config = dict(
    norm_place='pre',
    attn_scale=0.177,
    lr_mult_qkv=0.4,
)
Each number is 500 + 40 x the weight over its row's rms, rounded and kept within 0 to 999. Layers, rows and columns count from 0. Numbers have three digits each. The size before them is the row's rms in percent of the matrix's.

# gate: layer 6 MLP gate, 512x128, rms 0.179, rows 433-488, columns 96-127
# up: layer 6 MLP up, 512x128, rms 0.172, rows 433-488, columns 96-127
# down: layer 6 MLP down (transposed), 512x128, rms 0.152, rows 433-488, columns 96-127
gate433 095:481455520475551490457540484499536460508585499499512576531486517479544490534401507505523477493566
up433 097:538522500522417624494519556524486556471465467511435519496476476451493537427517507510540531445527
down433 101:574532421491518508585540429502492512487590488525521468536491532456514499526481554568560528504545
gate434 099:527507534498417470444453443415529507519538442541533621527490480508438431492538509489517532482475
up434 099:483450503463489501535512520526464505541562473532481539512540560491508580498438512471395484558449
down434 097:524537507553467502465420600516526547517527465521495499440452419485430552482469434477437472476534
gate435 095:471531528534424464487476469510487487532489528413497507466485483459519509495478580459540505483498
up435 095:452456468546494504507460486505471451568509483533544572565499470467473510468436484530476444480484
down435 094:485478541445460457434510521542480456423484438484572518530479524481548412533503446491553460533528
gate436 113:485527549446526591479444475439549458487519578525404437466483472427509503490460480446511565447498
up436 105:475490491559519540511547489468489564461511499494527441526511512501497515504557526515483532539554
down436 104:501486500559497484451491506481572519469557486474528476461504485510579512443526488505513562517489
gate437 088:479526475475487471517583577502551527494473534503466437475505498488572482522555480507477587623539
up437 090:453455567468511510435491467531529527507493490429522520527522476555519585564474481496516448489567
down437 084:486474555513553502486488359454548565496533544522502536517510530516430517455476520491487494409480
gate438 101:528511521479507552492467526478518450463516509514429526454562491447481506385540471593509551473469
up438 099:537463587495478482474513503579412550511522509442522560471480511522428452497549481489516489479429
down438 101:490494536521439506435601412471518553471478510528441532573527522470440472527494538490559468469487
gate439 097:568514487470496431557562492520531498518456464550462496484439542535481501593484451497528535524466
up439 100:476522479546463458475445450511529540479504489512566443462547452504473527512556559482500488490526
down439 102:405498491497468507528563424520435467474400458546455521523503601535442507518539594507480409553542
gate440 090:498507450534474481509530534488503517556484540585457427494545522448491480510481489429482473598540
up440 092:495501523529524485519431500481492526496471493474480571442500553508462572483535445531455487503449
down440 097:468521502445472450506474447450542473421529470505565501492416431533505480544534449568503555501507
gate441 092:462536543514551500499485516502458434420488526497525451448445454429587514538520479460554496523451
up441 099:519506539529554452469501467470553474531512497508539503461514447488467545521541507507533418512456
down441 097:499466489536498559501480429477532516498462514481542513552477530526449530514514525543477545474472
gate442 094:447541519473449569444501454515512496496490471529529577451513546518476474512521442436525446455485
up442 105:520522510535538520557468447543459509534502400545456544529576557507590473497484517419483507445555
down442 105:525464532459495476486532471521527493553495467502474514508488510547519413515524472474489555546485
gate443 096:468508473551570477411530527456492523480493413561483511568440497471432541513469569584515486515471
up443 095:508466503459476519545493523484481412470504482491459515502576558498516540492522510461612573483509
down443 097:517478487514522479484518453523470507448458517534558508503455535459434465528509434503574599517551
gate444 102:517561590484498481575487535533492468416554598526517499589534474441454561506518458504521500442484
up444 097:442409449422498508529537553513522547524465500500455525502500536543490415508441485509492457529513
down444 097:479452488561494445493493513508488578533499564433487527477442455539517466541500419518516440554455
gate445 100:477541534560472457436480564504459435489523553498489504482468554431468578450492468496480481537529
up445 099:500508497453544541546462495542485574510483479498521544467503460526505511480517501484451555469571
down445 106:422468541517535507532518508568475522452451481568549479514443501506521531483536523532558502511533
gate446 095:460469450489479529524401488489511483525532513418622442534468462473487436466469546483493529514480
up446 096:481485539600446555518486576519496508507477546466494460486491558486518487519486546511490484447412
down446 102:458422490542485536514561443422526467531506535514438565497464509532565481515602518497514534454553
gate447 104:483461557485514543499499503556505527533430490530488532499527515458489522540486430500497526433452
up447 101:485490530553508550494546580547413528483507481544493434462492467485448542492511510564509456540503
down447 103:516491538466428541504513497517443537447421526477451521532489441522557507514478636526469568491492
gate448 097:484506574493514471488482554509535444392519436503443461571520488485473526487551513450516450507510
up448 105:535544474518548452464482530452462405498498494557489499495500485406542448486517520515502516556538
down448 103:478489481472478453521504517485521500540510460508556473479540493509546461509381464531504401489502
gate449 109:506405522593441530499533443480489556465491532472452488509642492505468513456511503486508607481509
up449 103:515494489505431480548453561452513451515518493530599462470463506531434466469469486445449405509490
down449 104:491498516418567513535480515546507451458489539440560516517566487606547519499505491484508513520488
gate450 102:522500523549550549518540513455527426473549562506472476509476484537551466513496497500462592531416
up450 102:528480595454474500472541507499585574504480484439536556519537461526471525461527543491512516505489
down450 106:546548529459571561515506527549457519544431447552474507450527470460552474541531508499487503448460
gate451 112:495505516540541464485471427433591514459515469421410505479507473517534525479519449465533519501475
up451 106:438461494483508428517478511446483482529484519425477521437444498383458507528560465475543468481437
down451 119:464498393517518412509501531487520552527499461504491532519547541510489465531543484536515541457502
gate452 096:555521498504444473459482506484508543432516534525521431495504560468550466544588508504484510486433
up452 101:548491543554532575508440557464506503538490521558496518561526407521540541432517555447553483479595
down452 105:515431503497476490454572406519561514509471461510520434505423522494479612451509611492475488521549
gate453 101:417529513460441551443519524490518520499537490541449464443464509474499534488497538522507480521491
up453 102:521534441464549584478544487512564507486523513446492452509484498508536535502440461479510520517559
down453 102:531482481474466477504483564527517488509510449465519588437486559518511475466450433505477456525533
gate454 101:463543433529515465466509461531448515495531444500474432521490447550479483445535456424485552497556
up454 102:521482406466493565494517488537464498549452475491460437529574459549509513452538387540421488462643
down454 104:538548507487395603532483408508517537518516463518482512507450510468565463572532561527459504446421
gate455 107:502539551500520529432526540494506547507455494471466541541436563473460551587518578525460455505511
up455 105:524548477481405521489492542487554583504477496532429529493465484512450489487517513516422551497539
down455 103:489568513442482517466512556528498445532478477516479522475474517427459510503514494466419483496481
gate456 110:459508495476455485510467453555479501440568527505476501521536495508508409498460508534513462489545
up456 099:500569473520490516448490555512559461475461418488532475482530498510553600592458496576535441519533
down456 101:529520496508425479490448483468501509492521463492551495447432447480557500516437480444514542522496
gate457 107:554571526528467486507516464469450539466466523537508444557515526501593506472497537482461543537492
up457 104:514496502554477465478515554468514505527603547544495516435496499473495505584442523457497458566512
down457 102:441537460533512462492521466551581483512491480494464520478566532545502490570561539529466491493541
gate458 093:541529512500553447511447470559473510506491538500538446517524511508520530565449465472520485453507
up458 100:526571508499542423547531556420496559490510568498491420410503496569520504459574523511543479556496
down458 089:473508506561496435524452539510506472498582564475535563475514541520494557485538503436485482474454
gate459 106:483542542559527501465440517438449541483510530434479487438483445557505484477491475459545541502527
up459 106:464524482502492520536556462471476546483531517481522498550530578525465525549468510503509469478511
down459 107:459477537523467514526543445574573507564531476469516504543482582535496503499440383475538520537444
gate460 105:524460501510402507447492489540533496515549512480487574466596586540495463477474481456548502463561
up460 104:493481544563473478536501543488526452517528518543432566463548460481473591541495509547448532504506
down460 110:460529512520525446503554556407526540442502483447549491452482550494531547491483538430521541442505
gate461 102:459595475487531509460446450524540524499506526537604426495580516558560566495487552544468484516510
up461 106:486516499461546541463423442429536455471511560533504506512460466468489556484554460507556464530447
down461 108:506500531458456399504468550514574530473472478551513521472527498551474534497497569521430524531469
gate462 097:513501516470493468483521512495493514521598510467543552465551507476533518536497532433528534552542
up462 095:611536488515444444463453499482471537519468443519512512528510589468520502530512525504592508520529
down462 097:459527546547497495526457564576504529449460517479411479486495435436520434402563495469482535533503
gate463 108:491464595458532434482400470434532512489584577534470508479519537570441480470481510449504455493451
up463 104:477466479535528460494485452524464541452536531509519479551484544489410519503455425451509427453548
down463 101:479477513473484550456458516491430513497459471501471575536510482422530515531476553519583465506488
gate464 115:491515469538493496436466425491539468467504507478473458418482487548483477442443482495487486543503
up464 111:516479529495434489519477556513521528489529474516474476486574421510559482425441485469461465493449
down464 113:516457477457467461502468506534458534552484453553489559525505535505514539481564447547466540625551
gate465 103:478546547508562502443553431494538586504536445435484496547469529534513423485478535529531504493492
up465 096:560520493457545510525478495495511512496463471504554489530442579423553510473455497445546504475547
down465 099:567529532515507440448460457542545421488458477464502513495537499430491524579515514460499556464431
gate466 100:510547486474548514505470532433545536421478508534479498492498444520404496503490510569484489530497
up466 097:514468441480545506546481474488472482492500448567565517573551563444495488425477527474503496536580
down466 094:471499467568489470445462488551471524497567445428485483481522434514518520417539412518514508555496
gate467 090:534526508488531502480442555511453485501515488492478498583495517501558423509501502481459493447506
up467 100:491512519490505570516483473509496486496445461489471529458501514464455497582507425457462462504500
down467 107:506456543435480502561527533507463514470512544494505472368466450502580447459529517523527504563511
gate468 090:515465528460423498503516508503491529510508453499466483505536480469528509523500436468524463426497
up468 100:502490514533519488515598528534615539448474441501566534479461516543491499560530482571516530497435
down468 096:536540555532537428531512625448494468493503521504573513540476542469538547552454526464508480412490
gate469 100:527534535472541489564479479506458466472528429538524458497524455456432488531416474465513481527535
up469 094:482475528491522522495425501459508509438532499444454511498470501466512511431527541510519470495497
down469 093:535508484508510551503501569472502571579463481532554507598510523552504429508498508490498445479484
gate470 105:409441521473549514445447540530448418478419470491510432565495449478478446449539489483484516440452
up470 098:577567481477557533549450530468533454477517559491547508481561507521505518607512473553474445516515
down470 100:560533491523525497536564440459535515439488519578473515491496464579563480493476513473512514575515
gate471 106:477551539504480469538451477539540483435510543515456550439558530465528556493487495535525453509515
up471 097:486465512475429431442526511478518508493513521474431516497464513510502590537513504557530483473508
down471 098:453483475495462558519480507452570470448563515492516426540479462443491494443516522375474552532481
gate472 102:546499457528479470596486549483476491468547517454485571551530508490543459452513491487514528513509
up472 102:573438617547514519540468502531545593423486577499492432517493451441473484494526541523479480537546
down472 107:500475561497533558415530510503474453531528466483495486506481526453498472569522414485459505547575
gate473 098:485484589512488496459514486398521527526518472471522487562493506580447559472570444505434483401540
up473 094:521505520518528386479439454554437462509442475483543492466505504459555549510424507494480402515502
down473 090:464558409566523514503508520408507545551480498542526515493484545496435467553547518555460467485513
gate474 084:528535527455493469497527560554495457434560454542439488569514554465480498508553482523420535477455
up474 094:514448416533512521574516544516507505537500529473539545467498530494480479520544507494574512487478
down474 103:491485405492564502574539486550455565497482480528518562450452515510549515450556499550569465483543
gate475 108:550500514494487547454577503464516478473484554512476435484508459547449547519529555510525563444592
up475 103:494474456506495453476518448480512541592495474499449413539533527492517472521466470496434499454471
down475 095:544486512579437485507506520578487507479453458480503468464498520503480453517538437446526520570548
gate476 101:492459541492559566559512453430481500462461444488525464513543489486535505486457507497468525535548
up476 106:480494455493458506493535484476422497508461453472524483453473550448603527536419534573524422530513
down476 106:470506496469525501487542600547466488549477469474513473556516453505471514469465514523481455495477
gate477 100:507510524523475464525508468516533487441498609532508534525505504464484460537541611490462500508514
up477 091:473550475481460419456503471473487487547460533459524495532470540443434492531447495508572446541474
down477 096:484520510461464402551510524439523461369431542479511429452448494515492494450528504460402539430531
gate478 099:469538487475441491501496465534536515482546517487534443522479472456464469515549475484502529531478
up478 111:534539500518479513410441517510490629541525481507502502535440487528514554479449509479459463486505
down478 105:478494454512478527481532537507493525479484565494467503450434538570542522456499498446504592526516
gate479 101:496575512490500467535463508516549437506547513550506498492524526519458541498457554504496481539483
up479 101:508483451495494502556531472575443445467511481457541494516490483412519509540526512462458450499479
down479 099:474440499473571484459532505513486545490525562453519538512546534449562508508508500569477446456478
gate480 099:511476409482465460446427469448512464407473548484545465570527500463578498513476504473538444504451
up480 102:514501542511523503444526552484544499469432503514480455505501552519509566535486486493582493524507
down480 103:464499475521496557518586470477444604472497514532494566479510560530500469533545448562548512500506
gate481 100:456484552434534517467533473463549517443432502526523544485521517488459461492505521497521523559399
up481 098:576427475523527554522548561596538435472463515537478415554563527411499517463520507481533458416526
down481 099:504537457532587545523536602514523503478493460544470420506478489444507478491513492547592483458488
gate482 090:505450459458493465474474512518460531507485461480495473504496430395565485560492458506521507454520
up482 098:527509529598507525521454540548542470530480498475469483470513464476509558512471508568468545526490
down482 095:527503494529524507536562488480476426511508465576539585522492537473534548458510515523449529515501
gate483 097:526509490442455544405522454492470527431512577508421458458569521442498522492530511444438509439470
up483 100:488498480486460502452532544469449509493477478487554440531502563482557489544450531565415501492500
down483 098:476547423551455528448538438562502434488493485416513495518490497460504459490492441490557480464492
gate484 096:537536488506520459493506464518513491504557527506518501491448587588451490554494591509490491460452
up484 107:481508493489543523482491563470535559520524502488520450494486460531512513528499474416531505582522
down484 103:468434418502507516507555463570541482499504527435460487494447435503483471461480460491477498507548
gate485 096:516489511485487458424550516508436483478495469469494537628482483488485488482452520501518521535504
up485 106:496443444486477512503560481481464543582488421515512540491547427402552477538478486559460494526441
down485 100:490466473524524548478543498506466500546501515440591526460496533507573448508486579550525517540507
gate486 099:512465517491514509498510571492489510563477496559495527460538414470510556493496517518482552526458
up486 098:417488486457488460525516459521553495491517660548561495474615481513538524506576520471549551580469
down486 091:450523544564491492441441583512481552464456526413511425492545509492573411487542544544520522443464
gate487 099:446583496530485589512544504539616521474575443471430524507483501471426467479518514517541535431549
up487 112:427551449521478555548477489479521534446569461521428473510508538487441510469479478538557532523467
down487 102:505462466431502516543484562491481531470556545564511547530488533532485518536452446501532503502575
gate488 104:474535565513567462537460470435434526508550488551479550449479469503489467484521505485509566532475
up488 102:562580486455464494525536489472445513456551448548581553486523541467512477512547478511435487443574
down488 104:442561480459510504492511563480430476511479483502514568492555509523539472478541482515536492507477